Each number is 128 + 32 x the weight over its row's rms, rounded and kept within 0 to 255. Layers, rows and columns count from 0. Numbers have three digits each. The size before them is the row's rms in percent of the matrix's.

# layer 8 MLP down (transposed), 512x128, rms 0.0604, rows 348-454, columns 0-63
102:145165167170132114168106083142050090095128137116178130219139126137148155116162109118154203118133081121111118123163152064182136140127123126168111103150163145084111120107082124093125075085144133
090:145150133146166126138119107145127137141162124107085110104115123172099127112159115158164153189112075065093116157115108183105191143125105105065081132145145110138146129101143108184106163143127087
104:103144107085090122153109174127087102162148150082109156119119043078126112125092111091160153100091141164160121071078050105155092149160156137118086041172174150220133124067111116133134112107153136
100:120119083107080137120142110075065097126161144096130137153151118123179161145143121135123187154144118051107032141150201083178162167127159112090108094144163108121113111117148106145085108100155121
108:134096157165134128123120063153145132131175112142146100095153135131125126121161144100104115125148103090078169180088130125135149141124145123109162052223113133186103178143124133100121111164149151
119:114159111073072137149138106096166147098141054125121092101108130104140099123105111075197129130126200193131145140081128112193156098104142163127128141158170101193112140103093163156183068171103169
113:133057161142146099100090122122158104082131156093168175139141140143157129163110126176164111148128117150113168139115136104104188118139109142205148096108137082108146144152031132149131131178171095
091:096042131097122146085130111145155129112016155122087069136093110084099122112168147112098116111130118133088140151096187181114150120114155090142126133175161134118159144111095141079163142110176139
086:103153140128099145080156049183096170165154131054140115145133142155123119086085107164133154125106116159161118156133068092152151111059123115099138109151133140102171155131135106055148114084132173
093:117117134168152155104137151156156151124148078084109128149158143093137111101134129098126122117174103177104093123157200152080137093105119118127143099061095160099074084127114167048146101120127157
077:144157026135046122111151123149094135142125129125117144101155135113142113041061166095150107113130167079107093165112101150112150150106176164103111118160203135136120116120137079090131159113123069
099:151129105136125098116090139138116155114158120150166237100087090147152150139117108114118129159134105154068139100138147089116109070106125134148145206126141125104120087098123136146141098116086133
090:163139113121141102079178135115148203058123096116130165162106172169154148150128214082126128138177101126128121149146135057152144116126102188136138142136137122054158160086046087140139139127145052
096:111136158117112103162135119132111109150192093119080132126128134102081140132158137097131111126110131134200160153107248156131181164118184186129148181176135165177102116184109103181149157144126087
109:124081144157117134100146102139063125173206144162174119096106093153143113143125111133137147127149171168131090167122122063142104073152085146113116125122166132134100091095147129149079089118119123
111:124160143126105186175121214098109141102130111114165137163149130165170116131117083078092083170105161074065112154105127169115131092135067103192102109161159102070131135139092113094085142151106155
095:083080137156133102095140128159115174132174167108170134193142201101136142121140111157114088110158127088132124166178102059118147176176071114153150150126105153105081200089147090152139110120084079
110:195161166110109143136129123157120161148080140147201131134139104094118127128127102118112164095057085137179115161066146168150104109098121160184195138136103111117169130133125136061071178123124114
101:130115104119124127102073109097068127172151131124127089101111133149164112134087125125113178144121176123033221070129156092151168120071145193134096140151097145148126140129158090147095105044142138
097:144115191097223032124139169145116138086170170122130129126117110110117088138097141098168124073151138192170155108105161142163092028145086170073140131131143132104197116142152162107165090098118082
107:174077163081139133121176143099116130185119132173192127079112140118162112116080149115113126149081211118156124164104117116136112195094117157124105082114166172093136156128157075114099111138122113
100:141120151082149112097078187088051153137088141165116110193047064062111181128159160147096187159110140119139123153097120060199069142116117065058113097140151126092128175174186106159110121159142133
102:079144204178129142171127157113099118170181133065101155143096136163183117164158154105136109129098088082126173139086139123051091143098115124146158096107107128150138077127150134154109126104094127
094:152172090122123089161103139173035151117133096084130096182090164186125132129148129119172116119136118168147151215149136142114062124075096156101159124192159165190098152099155131095148138110145135
105:097182114116114135131150131125122128189134134204126142125144120109107148119154141090124162102129100126090106126153152114095088113079164128172125076188201057171111171139108095113096110176096142
101:074175143094161104156139178118117161173127125162108126067201139137180072096152102107144150175114123129093115154103105086152148085118102116061147101156135168105178159142069167076125118143062124
092:148108111126130099055175097128116075133146124180093112080146095120145150112068148099119163064147155100132068124084190164088091116132140160114098160080116082159144111177128138095114142135101113
096:183119113116144138111083115057118129128147172113167117179107118103115188129128097194135130095113114178171087080077131170114132142157186153118150129141136092146112158232105111144099091054156128
099:162132111103104069108171149086194125118167060131166149157128045121102109126133135139098134146154130166121111140134148111067087192140115131115117121119090105132163153138122117125089157177126060
088:119164118152107162124162160124144136089075117129129108149135111123168072158197049042137146104136127148155138109160147132118107069132097117123156083165102113111164162147129155175126108067078108
097:076098108110062147147099111110165112179127113106113152158149149064118125136141167111132100112118068119119149091119188172181081135099105114122148158114124149207167143139141151087138119151091174
099:104151114095147100114148107129148117108087138126129153101129129145137102123098177099125163111148181156053163064104178155071120123136087123159155139120126079108176109180156169119161082088140102
096:071118119157130150172101168139150109131041129144089129147055121116115134118173138125108163104157134141131138138149161097095160130191170157096140134128125081085116096115121158122098083144170045
102:138112128089076169118091138118115090134127140145158096145158118132141115123136139142107171150168123148121093164136170193151128070073194074119134171167174111150160103096050126137149187171176133
087:165143126166156049147123121152125154101133187126064049187146143102101136142169132110115129159095101142147109136153107186075110098157170161118090089111052072136116055139182122107149148174112153
095:074130104080154140091173169124134101135155114054099139145064119137115135154126142156193089137104155132124175163127174117114141152176175091098144181164083166160097093096187116102107163113090147
100:101124091150179197089130137117121154121106132119122103134135092137137074117071128142183131067118127088181118154161143153128130109181127111150113067207097091073106166132177118112186127169156131
093:148140111171150128126152127108110119140140064125139122110106176165100125187147140125107180116106086138181129162167115074168126125113104111134180178154121150184156205096181148088099124157151146
103:131147138122079121142085140169174135158158161072168114114085156164133127127087090155127107077095129143112140116106152145068187118169115123151127103095168213073177189178176105109155132063194107
113:126091131160131163097127144102125185124115164093105142123112230127103124125097088096137087120163110159085090110168102073153125111143098173108119151119122136178175158158107141094105133154127173
102:128110123054147160121133147092145162135147135104141073087215136112123148064134155162134126054129112158137166120092128130131119144153153051161140126125130084177085110178118092108149117120073100
101:155121179115140163175113074019106115156173129151076103182159158139092151128158177129133146166078107111080137153124113117172218126138086141153123141144126171114113175052119126144122134132127158
098:144106118091130117113141146105134115107124109112174145156133084140174159158150139147090147152151151103129118081094138085116144162086073108132134130130080114096121123121189177073153098133183007
084:134088171069132126143136166089107134145130153136126087177191170081105189108153095195091166179105149136105094149177121136125144161151109148150142194146075058080158188174132130125124130177087149
108:141156086108072077168169147136094148177076108089127181089139136124179126097184159162130176177095145112121113168117111128112165135163138119107120174135125144125151075146157115121057135134108114
102:129097109173143136151155082051116141176125160139158153136179183079077155162106111063161104093105148177134091130113115101186135099153130080136162114122186111106127174144101117089153089131145147
107:147136175064105116116190109139122140065132084130165176133094151135120065123188117165071100153122114153139065082185128096141082159093066154132188105135116091089123164139107093095153101113161139
104:160093129158120090109113118022094139166180148163131151109158118126122153163096124140143108162161153106226072127127118179148106156100102118086138143138108069156137118185169199194113122133127128
101:157095096118093116129146161055027135133106128161087113138123095108102129116119187108125195132042087092098053150100148101123094124118137115094131101011148122098103160082137142161160144146125133
105:126133121087145102149105150140147126143148068123159155116188173147169146102044183205107131103112147118120102135085112087152122132146113128086151115110036132104157091106196092111171109116118129
096:184077095100168196193073123095171145186120104134122127152090084158118167131107162138129144145155137132062119133200157191144066135134142105100132126079130149138129160120142129126155106147104180
089:137143077065108156109183150153131157113094104076118197181142072104159092089106104137130171159073142166108142135134168101138151129120161133133092129138101144124121135134150113178139078115091146
095:104160127093124152172169138151124135139151098116110164116101122113099121166173160186136155211156141132072117083140123125128145244152138111237043099146116185132106169085125082110144119139065131
091:140109140107171061114150158136126170134126091135137072068093110110160135113152122141123125115125123169107109102196119137079180127112145142114121122146124122141210134213125155102115191136151174
097:165166094155134118167164174124154113154142129138183126086151158173157143115078147086132098134131186080193119159134148146090139126119084139051118171094126116175159151118105110228154083138136090
107:107136125090143110140134138117066128115135139110096131152152139130104135118130156154146137168052164119121177175146108165106145121084131095134217121118116140133171131101075170147113106183138109
104:127136132174135073137101145115092135142125115121161076118127186151138153122150198152137111135180160119151170114192113156082146074147139131144152160155072104166159092112113103124142083134171099
100:133122154137169157116134133157071124099109157159150132127098198068124111178128177113181075078113113090151085110088124182114143144134107102181124165169152143147114153147106065093109136117131130
094:078135118196161155129139108117131157149118124172155066113173140119193136096079099106126135117138145150052099126146119200116118075108122118108111129075132153142190134165162099120154079052165150
092:119077167114168141138059059121133055104092122119112060111154140182086097132115043132153172131092135082139126136089158141143085124133128092066112149117158102120123154154105117180115096129147145
094:109107178108148103171178158155124142113102193136167109146146144116166144175103130115136165138143085196111150220146146150118128092045079132142183138106137117099126126113092073182143085100141122
097:131096146159032131079153096127137102145158130109157133157100125125163127083081155135150187117099115134150104175142188113124174160195135167105091157094106082105108161151118107176122058099140164
113:099121170148118152140126136073125176114111124116130097115132131120092127125138122153129061138051095145150091087108095166102106157184140078087164106152110172077124114113112157161137156182061097
104:094161157131134184082165139104152172088152103142118122103078161154130105152119089196118116085073094151137127181100080198130115191116153125179110102126122173180104135124057142134150124103170128
102:136161093139123117173145046142146098148113104110132095115124181086140114128138104043081130101162157117126120112162122103106161145152145169109124140181062115105110121105094119176162141134112161
101:104097115107098136131090121141158198067141120079148093151153131180134143134083096170141100118111105119136164185182079122121140158147081111135091152111140117093092119074201088107110169065129177
094:140182151079051153175151143074138153167094142099117136187087151078174093186136149142149057145051139129101117180107100114100133190117137111161116157175152134119137143088115058147113098088155162
112:183104127136140138114146150125172113179145128113162091161137129112138144152147120162110119130139168056045109120141055162110103130121101114095161164130130061122074136122093179095055111089131114
100:129154152140128142183134145074075113104194147109149110110135103114131161156096103138084124083031152130048119148128138104144149101137122146163115086127114173146189094151111085084139191080145172
103:128108140140085118070109146133078214120093109091094171170144098112149163133093142108196143103168153106174150124136143162122180093118135068141118089134078170118096123105124080137184138178070128
095:203106133179131107157115121091102088164134101110125136095126116147160163106106137144153140182162130153111146133151166133156174138091108213114083101136140178125166105181161137078151130136161135
100:145111102103156100126102141101146177116102068060102141098134138129154109077188138128100074107065071144077103132151185120050133163147158146125168159104117131148136162138134073168048057073147104
091:083124142165115154090122137069142147180092153090111130133103095086115110172162111118222114093123076084142146132159184074130134156094096137160189142138153123094113173103153169040167162125116135
085:150116127169106120093139197138156187119121151125094137093164191114153162138092150155152113112142113128101080128138120175116116089159120195123147149082116165062082131101123163113107120104113119
104:125063088142079154144128144109074158121138162193159166124119117106156121137118109107141103102167131206138086129073135134129131079125135161118067169135128066151139173127123065145149173139168138
101:107133168142113109126163095160121154166079114103130110146157096105158070139125138115142176113128163117167145157150103157107128166080109101131136174132163103124043171152115145118112118166133179
102:184111119129153093119172119183157125127126184096103058156141162110122058133098112110135180054167123131200114133120159147188160056162081133150120147128109126126112081124166125144100178105118150
103:112050107185089113135110072156118154146109108122126101101174129103118083152130154163144152138170186154078168172115108073081193143149090107088133049088102142173135131135123175079110133152089101
101:151103115121112149068169122118129142135167113151136158065137118132114138103129161073180109102121092105118122143104147188087165147112213113099174122110181054104080151162138098196183119131131147
104:076171043118116188116149149164140127138156142109165099128143088148138111117157093166171121097102109144145160163127137138093067113153139114106128143124139144144123176129127092130141107161115122
094:099073163083068138167121113136131175129184087144167134126136096130120102142140193140144123184107103178091102104119169101129117102122139098211195090174144150118127130093114075141104122155183121
087:140151073089148109125115132110108076169124129132118140152126079160168060199107176102107121106113081096142139123145103143153102164131170141107082143073088152122155116123086138127170156145133152
108:139099131161183148114149186145159123177123129137165156066172145083096198146121168152155094137112064086093138070145143131129132147183134168147126072108156131164087092174071117182090180153114056
101:154139105137085156139072133065135171103105115133097182131065120111109092112123166163079101092148176096113102152186078130154146146116139159099143067159107101162119154109104121116152156170147097
096:098072152114112114181116138124164111122085126097120101138094145070116108131074100118137153145113149112090135154124102089132215120162103130145096169100131127106092097135094121179136203116063125
103:144107121147109157087147121095161146131146121141118094159121141148094123090133108087110128169204134152132119192146089148169082131126095127095121164084110151162099096142171114158138114185147117
091:117159098101085096145052103134123094108149073108108121183117109130190083169144127144108172135126186147107141115111070145125077084151095153101130150124086137146127161145141156139113125194150115
095:132067160092172139136142129105143087146130089079044158147160107103169163124068100187122155101131140139118113108172105057174093098135155139119039163101170096095100177076107075137176141102129165
101:144122155156127086148149084122054172133055110144124104139106099096120093140138152203126130135117107114183169148105140160071157175157121126119158116163097204140141131101095218147132123155098140
101:093123116083097198114178095140167105086135118119106138217136160061185162166132127101172136073106152167148146129172162102125129114179186167161152147125103112118148121124128118149134156171087126
094:084140107140172115175117090112089145150128084099130185129132131117154064131173180162128128075158191131128101131073123112114102187138103151130155103143114123136192094155117056141136122144125115
099:144058106135093110096131140139134107119142159128120148097052159145199067159094091123116136053092140102111071151160183079137148202128140137163119117128106121134126147059088148113109187126154148
108:187091135104103183142135081078090144135130151122138115087158135109086125156180093166106119106077141163112087143125135117109145118109111088028081126129182157162166106075109106145180132157140087
093:118117073131185153145090096082149108195128148160104097088146163107079152112141091095113200114123125234117139096197138110140138066158171136122124105154079087147142062144161082152110114092157145
100:167176095119117094147133142087124119170106093087165118169140167114133108143160117118171121136182113129092123126161137123082192142205169124154157069113103114099121132121159131113119167128156103
090:139156170109138126093177069126144087140162148103112152129145150154102093102146135089152143021174114146184187113143180082126141152152128113132139102114089103078125136171144135120194105165129108
101:089082083131123130118187069126121112066152136122136126121092111204158092074100095101119119126158119187139107113199146119137124143203128157090123095145139126126119081251093129129143173143165121
102:136140123089093117104147126186103134222134115155080195118135167100128142142140166093122145157150102122079141106126157129144087144087142123117196141133185163177142116137069163128181088071091146
087:114123134095121135166147139109138158173173078164075191112133107098174156112147055194119076118110137144114147193103099114073157133158141156090152137120112145161129108111149125171103113118136139
096:119108128173157107097171120172143152170071120112158103131092099107126149187143125154082133105138158147158182121120099054178121094142089092111129152152143119119152141144193144129087140055094143
103:164141171071138109045107137054129136160093106067135145134183098144144135104141127161102177106141120176129111120115134119160148119131120141042112080109133178207148106174128128082115099116128141
103:152174140160175131176143112122125094141151155056109174152071125105179156187096127165091103096135105151144129107111088134186106147119122075130084157164137137119130124109136082148144142163083145
094:130060147128145139145160188087160166172126145079098097132135148123143119112046152133158110082099144132132135137163230130125145094122144116147133132109115125214116073097064126130129113150103098
111:126076153147131110145081123139133151127094135137119087107084129200116129116105098141060125152135131073140088149172186137073079167079134119109212163167134168152121092173137114124133093115138113
106:157120106162168182170154097082127179142136126136148105127236135122115096168145134114150160126165133145071063138097122169099178170151129118114179125176185086162142138118119110124125098087174103
113:141182126127130138140094069081158153077133207171137110155153146124133110212114142121104115159123127136114143188122142095149100091096141122128126080154071142166124074045145182092127135108081152
093:152115073113130109148127108121135125167149143204087076137099146147134149120130190115102111117147166103144080175141110157124128045099149109092152182091143125110144161102111087130181129142159101
# layer 8 MLP up, 512x128, rms 0.126, rows 349-455, columns 0-63
093:139063125171184113137100073115138101140129135139184188134117130092154144123151159119086147122122137142169136098046164113128043153124158186149147101109165200136134146135131127099129135108165117
103:102135145201097160124121177124105170127122101083120151037149158154124161142130166126110116124164227164091066087140145138172085145145147163116194103161101156078111135159052123135129128071134123
102:148152124159158088074120100102138140151109131172156139159115092169143085091117113157132135138153022128057148122071150094114137109142112125135143132128152092151183126156108109096049117152162109
109:139172138160164142131109111146172076127148068111153128102136155158100127134137131118163117131088121075074114123096102099139166154161159152128158123110163195107149153075127120090132084072174191
110:160233165185076110181131103133114102102112153187162140124077112150169164118152136155113125159166060134129147136093153060140177123124109144209177114168141148105136101141132114079144092088137148
103:130093142118105201089110165107117146133140175171088108084117142126102182149160126103113062199169122158130182128127137137053137108179178135121144086142129093117150112141203176066141176151150098
089:100197104124121097149186183101104124121134089159104117129115123119134104150107163110065117195148161062121129133118141126145113101152122190156113096123109112135082151167153107177026092119081049
085:148105118116146206133118168184133122169170062141054176133139114142120126151206146100114143093154120113106139087178076107045099158146183114134108143084174092164094068077128113113102132117118125
095:173096144083126088120124074122133077152150098162166125133125078159106143140145105129156124166101144076105152160072094086173099147097067178112109164176142118123163144077088175176086178073166124
090:108083124191143148144153123195063052134120111107118161078105176092111123156115073139144069131154149164183090095118112173178116130080094149107145059166138094180143141110100094109190124104097156
097:149120116082103170135145139151100024050159165101126101148138086138130126149133152145139157171113113121122094171162053117203140126103150103065128085100129152116103169156181139125143153118109140
093:130126137200135153123131127094118069141175118138146124139104141070080091104148113159135163116091149121105138118129166233148144117105153067092088114132123100138113110145101175087112071109119161
097:146144137115094143095154147190216059127108114186137152137124143144162143114125064178059150167094151194086119152134109076114132128088112107159111166112111203108121110081124132126116081167157119
111:130139196110131200138093086110124159158111130096194162113147156119144165129143118136110109063097127069124088109146111138123086106133001167097112094192072117141186123158093092129104128176157111
108:129123088107162120070166137154149159067133108111159111116086140098158143177135172073049104107099093142154146131164123096091124126146108122119199130108076135065092129131137171151129131084119107
094:150152163142153134127148083106116102108106064116057156107129103137104104094024106092126202123151125151119100067133113207174101157084169120175138115120154144168181046150110157098119157156213108
106:112138130202133147162127162161134088161124190151062129133116207141118106094173153138090105193145088080140108139119144068113160145200120091132100112118112118123128103116213106143127095143167155
096:137189102102126099138169142119140151141120147138134171071153135112083120137124149148134121132153093093161116189117112171122102133115154181139136124139206107120046101122173087159056127158116161
104:146127134164131101094147100151076123138156147115140099147103118111136096205130086144093131168095083116141100172170112163131165105136158114130144130127086123137152107142139184145134203117112127
111:122086137143122190156154097139148132077124124112105132104107143124154150112098152193092122188145113070087104061172074118152112154171153118113117196133051138130175140144124161166144139189116134
088:101159161139177118132169122189157080141189138135165196075174197148118083134090137179130079156121113122108056165141125124089179131160120140149098135151074104133138094138147152157123079090134112
103:111094086138108155162143135122111138162113129111124142145158107108167160112171130128152163121107174140100143114096154178090155057174049111112104176177119124133122142074075069146163121109165180
092:118127129222126189094160148140111104144130167155174180093180129076145132109100104063079180132092066180083132098047106144113159151137151132104096110119105093146096095128085117123121155135120109
104:100140154150216127119099129215135122124104099122116144103172158117166201106134111196140159133159104095099181124109072131123140110164115096096111146166101115105116136209104115110119161134169121
099:110089067095155091153167149160114111132070132094054103173090091159149150118107138108155088142203131148157121129125094212122081082107140119180158135107178159089168173162145084090163168163122086
100:196119176169124146123179134138144064093130061076199135161148173094070121228126111101149093130107152143150175163144140084107103138092167128069110140149172139106162141144154125115187038109157133
097:061107116138031098164183122131095161100087132095125155066170149173167118119153156094166100186154104126165159131149130130131072116132096129148115111154157115112118089119155076146118147092149161
104:132130093159148122126106144132180101173140133129175109039118157179117121100128063158133092122129165116130170140126080128148141138082134137123100151103122150111129175144146163111135159123173197
088:111127112089119107133086085169120135099140114122117100106119122147100123093058117159137139120124126075139096120119055184104140167107141110056085220092117142113085100139155111148131127171156154
105:130199189171105107092125138093118164064101054147098100132092121105167156134108135103147066103182119162106093137135133104076109128108127114153143082121155155156126119132207154157190074129107140
096:079104114160139156169157106179123064109160140109145098146091102141122141127143109132112101163111127157123132129151145068159096130131126140194090108049144157113164159112149096104108137079196160
102:103113129122190178116153097121111122121141064136125098165115081255131190106081118081140086115064100087090138100163131112153094167112121116132118078109128170136097195142147173100166135129148146
097:116179151131088182148124076166134129108093202147084122112143162094163054118091145076089118124133129082157146110124102120150047169159120153226106142132121133090115193165137103137161106154140124
088:096140144091117116071146196136157114124096123140175191148141107197082134145154078122167143161135116095129144103133134121187175131121111050117120150116114113140152115108133147111068070125121149
093:131098150127186102070126161171190096115103115248145121137075116119153160132118150083148101154074110088140097101191123151169128140162132179170115087123114116126108151080140211129071121162114146
103:170143125133121163152135205149065109141065121147103219150097108166184140129178052111096110150082106171119171145114114117160127061103096147112131116141156134185150136123109143136173119122149120
093:126117161186119149144101171150108160127119180119138146180101122125097062089142114143118078121128086170147123126074154092111111132121112126117090105134132110021119107153155165140102154110162177
102:150124156143134049109138106110139173134129159110097167178128128115112114204140117189152140154118116130092076168119123077158153129141059094214123091113125125154168174071133153143127108113128164
109:129157119123119110104130144086189151077105140122136094090162132151077137132169109137173089086192163126156124148152124074194181150131109124107142100153135134091092123142148114107126142097125158
101:170114150196147101133098225150127087110136125165051130088122155118119224098097118155120133183167097083176148168124178163134135100119100160112211100137113152129122121175127154079073156105148148
095:166153155076149103129141097184172168040077111136087097136118161124132159110108042159111120199159088095138126140139148154123185061169082170123137152134161157188156105136146159134176134105138113
091:156173094151056093162124148119090114115135152119101145135163144124102110136105077116169125061111078167132102112143102196164116077145185194134131112096155080109148149156097145202134117042095168
085:188137164184136142113198181132184163117098140101169115111092110138130112131120107032134128128141064142112108112132198109151116153118147103100123105126167152096132083105193119136168116106122137
106:087140174091111125124111125120152123108094158124113084138137149054127162127072044166118061162131106157075121067082181128099133142145106156063118168130134086110138100145159103153079105144154215
110:155138144116171100158108111170155103160100120151112060135125112145121151097129129139086146147091119169122100101134068137140113159152106113118113175170137116130115130121133112081179133172112153
104:125159110146162141115112149084089136128128155112134127099154148144107138071131130126150071093077100110115105127116126168131192139117107111125106140159074161113095135115157116126136125070127146
104:111128119080142164094123138086142173145081149155123143113144101121155158109082116148137119153120110124078158114160044172127073167181146104147124182065191146173193105140120097215128098094130129
096:127132150167160141116126137110097157162126121148160091130190124164098163127120169088106157121110092135144181154083145183138112144182082107113108137132154108142182068137120140124140153139192162
106:132233112141092112070128069137082169074136204147092137150130133162095147123142114157132162085132140110100076158096171159187118120150121115142165063067133131114120180110087124099125124140126158
094:082134094061136118168192125132159078110181170164139159104176134113134180101139140134130159161149113135142086113107141093138142147111122171132153121091113121150143132130116158142109130125054134
091:189093152121185140115104126104120094180138101146216119120117172142159117123170116126091060082115134099121086093081093120118165138169155172184130104142085170085134143140128092083115192132144116
100:143140166123163148095082115115144152165128133175098063134186092160137116125092187106114116072096098118153115178123096098159098112103138115123100156102154071103169159160117159090090068081092123
089:170137108181146089086184134114098088178098167143177180123120113117140153153073135097121104168155165118134153094045107105199147099139117155109134066113173183060097082115142078109102149079166127
095:130146104114136176099132102101146095147110174093129166137125135097160081123087115169131149154148112137108082157083057118132090138168206159205099183190142143115112140112137100124177165067158194
109:108159140099126118136092132100136067099137112118127145083141165104157083122094141126112125236147075131132172130127119100108121123126139145142119092090140113158250107161132169146099097141136101
107:174096085121203090177156193135101066129170074192136155123099125169112165081177119078122047168147090156097104126164126123157144143128087121124162170177144099062149145130099139117101169124151142
096:185144096082121102195083128158123106076132152168090108132107098112103182100101155062135152184116162099114212139111110095121143132141196138152115143136074142097092135145175107063133100113176149
088:095097148073066141104135121135210123059103092127057117137129132162093090104153148156162177063153150080130064126148178081109081184162113112122121121088111168146175115186140111152069110156089121
093:154099102176168128126162202159151157095181113086134180119142185168133185140119157168097131112130113129103129176162166122121145122108161131210197161175128114156134121119187113100113159107091184
091:081065166130146130167129137138145129124162101129073118146132091096101089125200065082105142109093125130109160124114102151093008167195175152097154151143194128141134086166186089122111158103154126
100:082103146143112164113120114088154160165096124167082171113148104095145192104100076127078111150154131148124191096148115066137132111169099121155074149116103160157170110158144096117127153072148138
114:112155129087131114178188121115158142159112160108137115167112114127107181136103132093097087180148152107121135125148202106085083126130190128097174096041179117133133137181081117179108179155126109
103:129136195117114114150102190172101127111172104141094155143127087124167082135084139145084136183119165135143187145116140112146124129154104116185147100129159162073119086149178205042117098089137079
109:139119105127131143160162164142132160172128172162119148068107162118102085166205089112130112063106131121165227130126161168178160101201112076128152110079160172136145111075098116143130153075091133
097:130074197120162133102116088181120154132103097157082106095171124113101128132135142177093154114198172108107107052020160146083154081116162131137157155125097131168174133146085137143092080116105102
091:166146125206131128139078131165173062163106148097165103138151089208086107093090124147114174144222148158095156106073118130125160146167044138092122106100151049172125140145134129098104097135107112
108:113174109166156123066150106136114165140145100106121122117114138152124129128125126118137049127210147174174141105105195112095141147115203147120170116117090115166134140125161119102096074119102118
103:118091114136105116161090180099071079141143154198140125173172135149086111147131124111121133134135061152127150092111091126118129152099119155153191129096140167086127124135104112067159146168127142
102:187095152091141148094122163157150148126130140194164069125150133102159127095160072121086143199134145156144165116100146171106167129189129174083129131117075147127090143100134122117128166158099157
108:143148103078118130137122112134164134133084183094059093121113055203134157152174089091098122172209088112145148163116053188147144079102126120129113145098141107142128068154102107107150121098222108
096:148085109117140113107145074149151097144155109090131125139110099143109132199149097104090156121101185088123103124097075173150100132119142167123192153127138109140073137111115106167148105137150150
097:097126206173128137150122164110112108170155143097116153091098177097133049143132130064163118173172120123162133165164119108149099173077107083136144075102099159101200133156128119125109079170151174
091:093087141104177216115115148157094083110100168121144151114132087106183098189133107136125099110088180099137156136111094084109154128105123084103144155071129145143172124178196151067142141122130127
105:116093113201124140133129144149153138128154111099117186132146101122078134152117111082148117078096155107082130151100109165147108103114154098136153105084144172129155125103132165176099123145143085
095:149146128220088084176125173183140127083110161171175108143114142087172133088192118147121180145123131094138085141135139093163132201133103161131095169120088104098161122145123134104156148111117104
107:126133133117153122134140105124095130060126143165118120174085114119137078170136132125128208176155148117155124178173126034145134086089073081115166103171151102120096075164165129093143083124137137
106:136098060146135144111212120134130126154125141157113114135104079070131118099162090139147093136151179137143148132116145079116090119150152086091137094136143143158110085178170097151073096121113174
107:128154104122060127168129161131138151076126137131114086119163103098165159155098117094117097162124093102133114153158166077080141111125115148148105078123162095161102153129128093096125168084161166
097:171097122129142168157171113180072099177126138112144219174135108101152110126073175151093119127137136035122081146166116139131130135100072154113163119115125118089064123119115152086157107037148127
095:079109136159145191149135109102178084128112083103117107145113156106138082161128110113117126103140197115168149135116127158193118052058135140076151109160123165118107095105106186126105082155104127
087:123132199168123093066161110157171143172132163160147077090159182202121125125121139166129119097113172158177131086093103102123129098106151144078160162123175132137120097109173104099127119177186130
105:174118150132113148113095140136101154077160183142139109165136087120081146098170003103092092192040154146125135152141121120114115115106125127121179077150047101130110153166159103155100140148127156
101:142191138141131088102156156165133090201074161141121140176174080095092130101176132144158129111083179108082156100092167126106139096103115158168133066173136123135118117123134118112102093138106187
098:188117175143166132096109173159115180185155161140217116116135162182196156110142147067107103124149111136177144137106128129126091132196138124095062057137112160148115135094118106064066106096172133
103:111120167190112093163183094126118096172152142133107104157084095138089195176138111131127084117168106161181219137116115140106139140077116096156160148081090137103233107132133135125142116171156164
091:158102113240069134075159140086138134121097154148125153181106102150161137126106086149137123161107108166124093117144131185100151120095100149170127106124106115141188143109166094130096115104145122
097:144169122117157133157108148098170091167151164198144124175110152136163099213116114105106136168109119167107088125072132188141149118150164186151138086099060176158169127081097158176116073168174149
096:202068115105145218111142140081131138156177198068107201095179192164124142162126111127130087138099166153143122142155149111162090167099124120087120145100119117143129137099116116142130154117198149
105:145115139098153132104169137108101151192130104103081151138149163098114159099188083119162176161181092155131087084123102137177118125112132108076172151135100122141138043100146210093059118095093101
093:135129186093105118101104203103167110140101117227150077099144142131178130098056132178108125149156107127152093162154093109108129111126150113128118090131177135180107121070161148089128134157119081
101:135103133132104155118080142215144123104069112104118127067100228138075102128140120118126126153083139106158131092094112157122194102160180115159126080103092079130122159134090081137171085140193105
108:151096138190147142157165126103153070131120108147103125101143081148147120093156133115164110139108157136082134102071199080115147048106082134117100141094148152096129074102140107125064169177087149
094:148113086076077114117147127110125102118155087112155177112193097149134093213179129137138056173125099170076122157122063114133142181176118121070143171113138181161117114115121118166127143084117167
100:110146171137154137114076164191213116107127093101128096109175105173148120163155151172086133161117191164134119159131080146133055170167159100112106145164147131107119103098119110147132121130186081
103:134142140117113113137100156103100144068113119091098117147142116116091050162125086115070177146197183107145071178098148148099187145160108116169110117126179089088146120131142146146054147128174194
102:084173182218118134125127106139105157112116163074141123124147117103145099183093085146162103116183087099175077141150111107140105135136112129158170123158138128062086105135136109111146147139094150
103:147082113169154183162124133114143123074113177129120127118165133154124112107071088152095099114063160147133174077107122130130170143104142116124176171122143173124127147118107150132115114143141097
100:061097126122154159075114104094101121188092154161141071125092111165043099162153131139097101132118147175107117122144099147141108106108197104137084123159129190137152121167138131157103083108167155
098:076129167116100080128094144081057098119128185158133114091160195142160124098091161131097128112160123141141138141126143173122144107149143140123114196080138160162108146108140100183112139105129091
104:125182156229148091097144162161110073162107157135151135128115134066113147152127131132109115196120085152121075104127092142134046088121139153128132092094129117164131138164152150149172131140106139
102:179085144130086131185159187130146126112099172123102127121090144133132156154163115112085116154107066171100109106176163119156108150105117066127128103121104134183136150148081122163141109080189127
097:131193146121121111116105127154064168111158150113105144082117162246166090132107145119120141153106081178112155134091109077174132120183135144111109102086160121115137086119070104135088129126110083
106:149107099221110159092167063077106158146091131176121122113104154105118114179135133175126147118119132180099147074136118160129123126110135143117127154174069177154150126140121147145103129088106144
111:153104150084148233156088132086171149128160108106078108083150146110143170176102124124087188153159117117103112083049125099163179100153154108114111174146152112107147136071128185091124057122164140
105:158149164076179132138111152150155094092131112167185197092194068082146097135111112104147101148098116157094164116102104156112145168111120124166144125170111085154143085159099089107140121082109149
099:181202140083065077105094137170093129128165100138143142131151135141133113138128119109192137117088049109127117113098112120176163148125114111107106139195145143135157174052122144095117096100160121
109:113117135087098101127127098120104144095177122082145113099133134160192148142166125136119168167159133164079160071159130121101156134102104137139079108164105128091137092116124182148054153077125182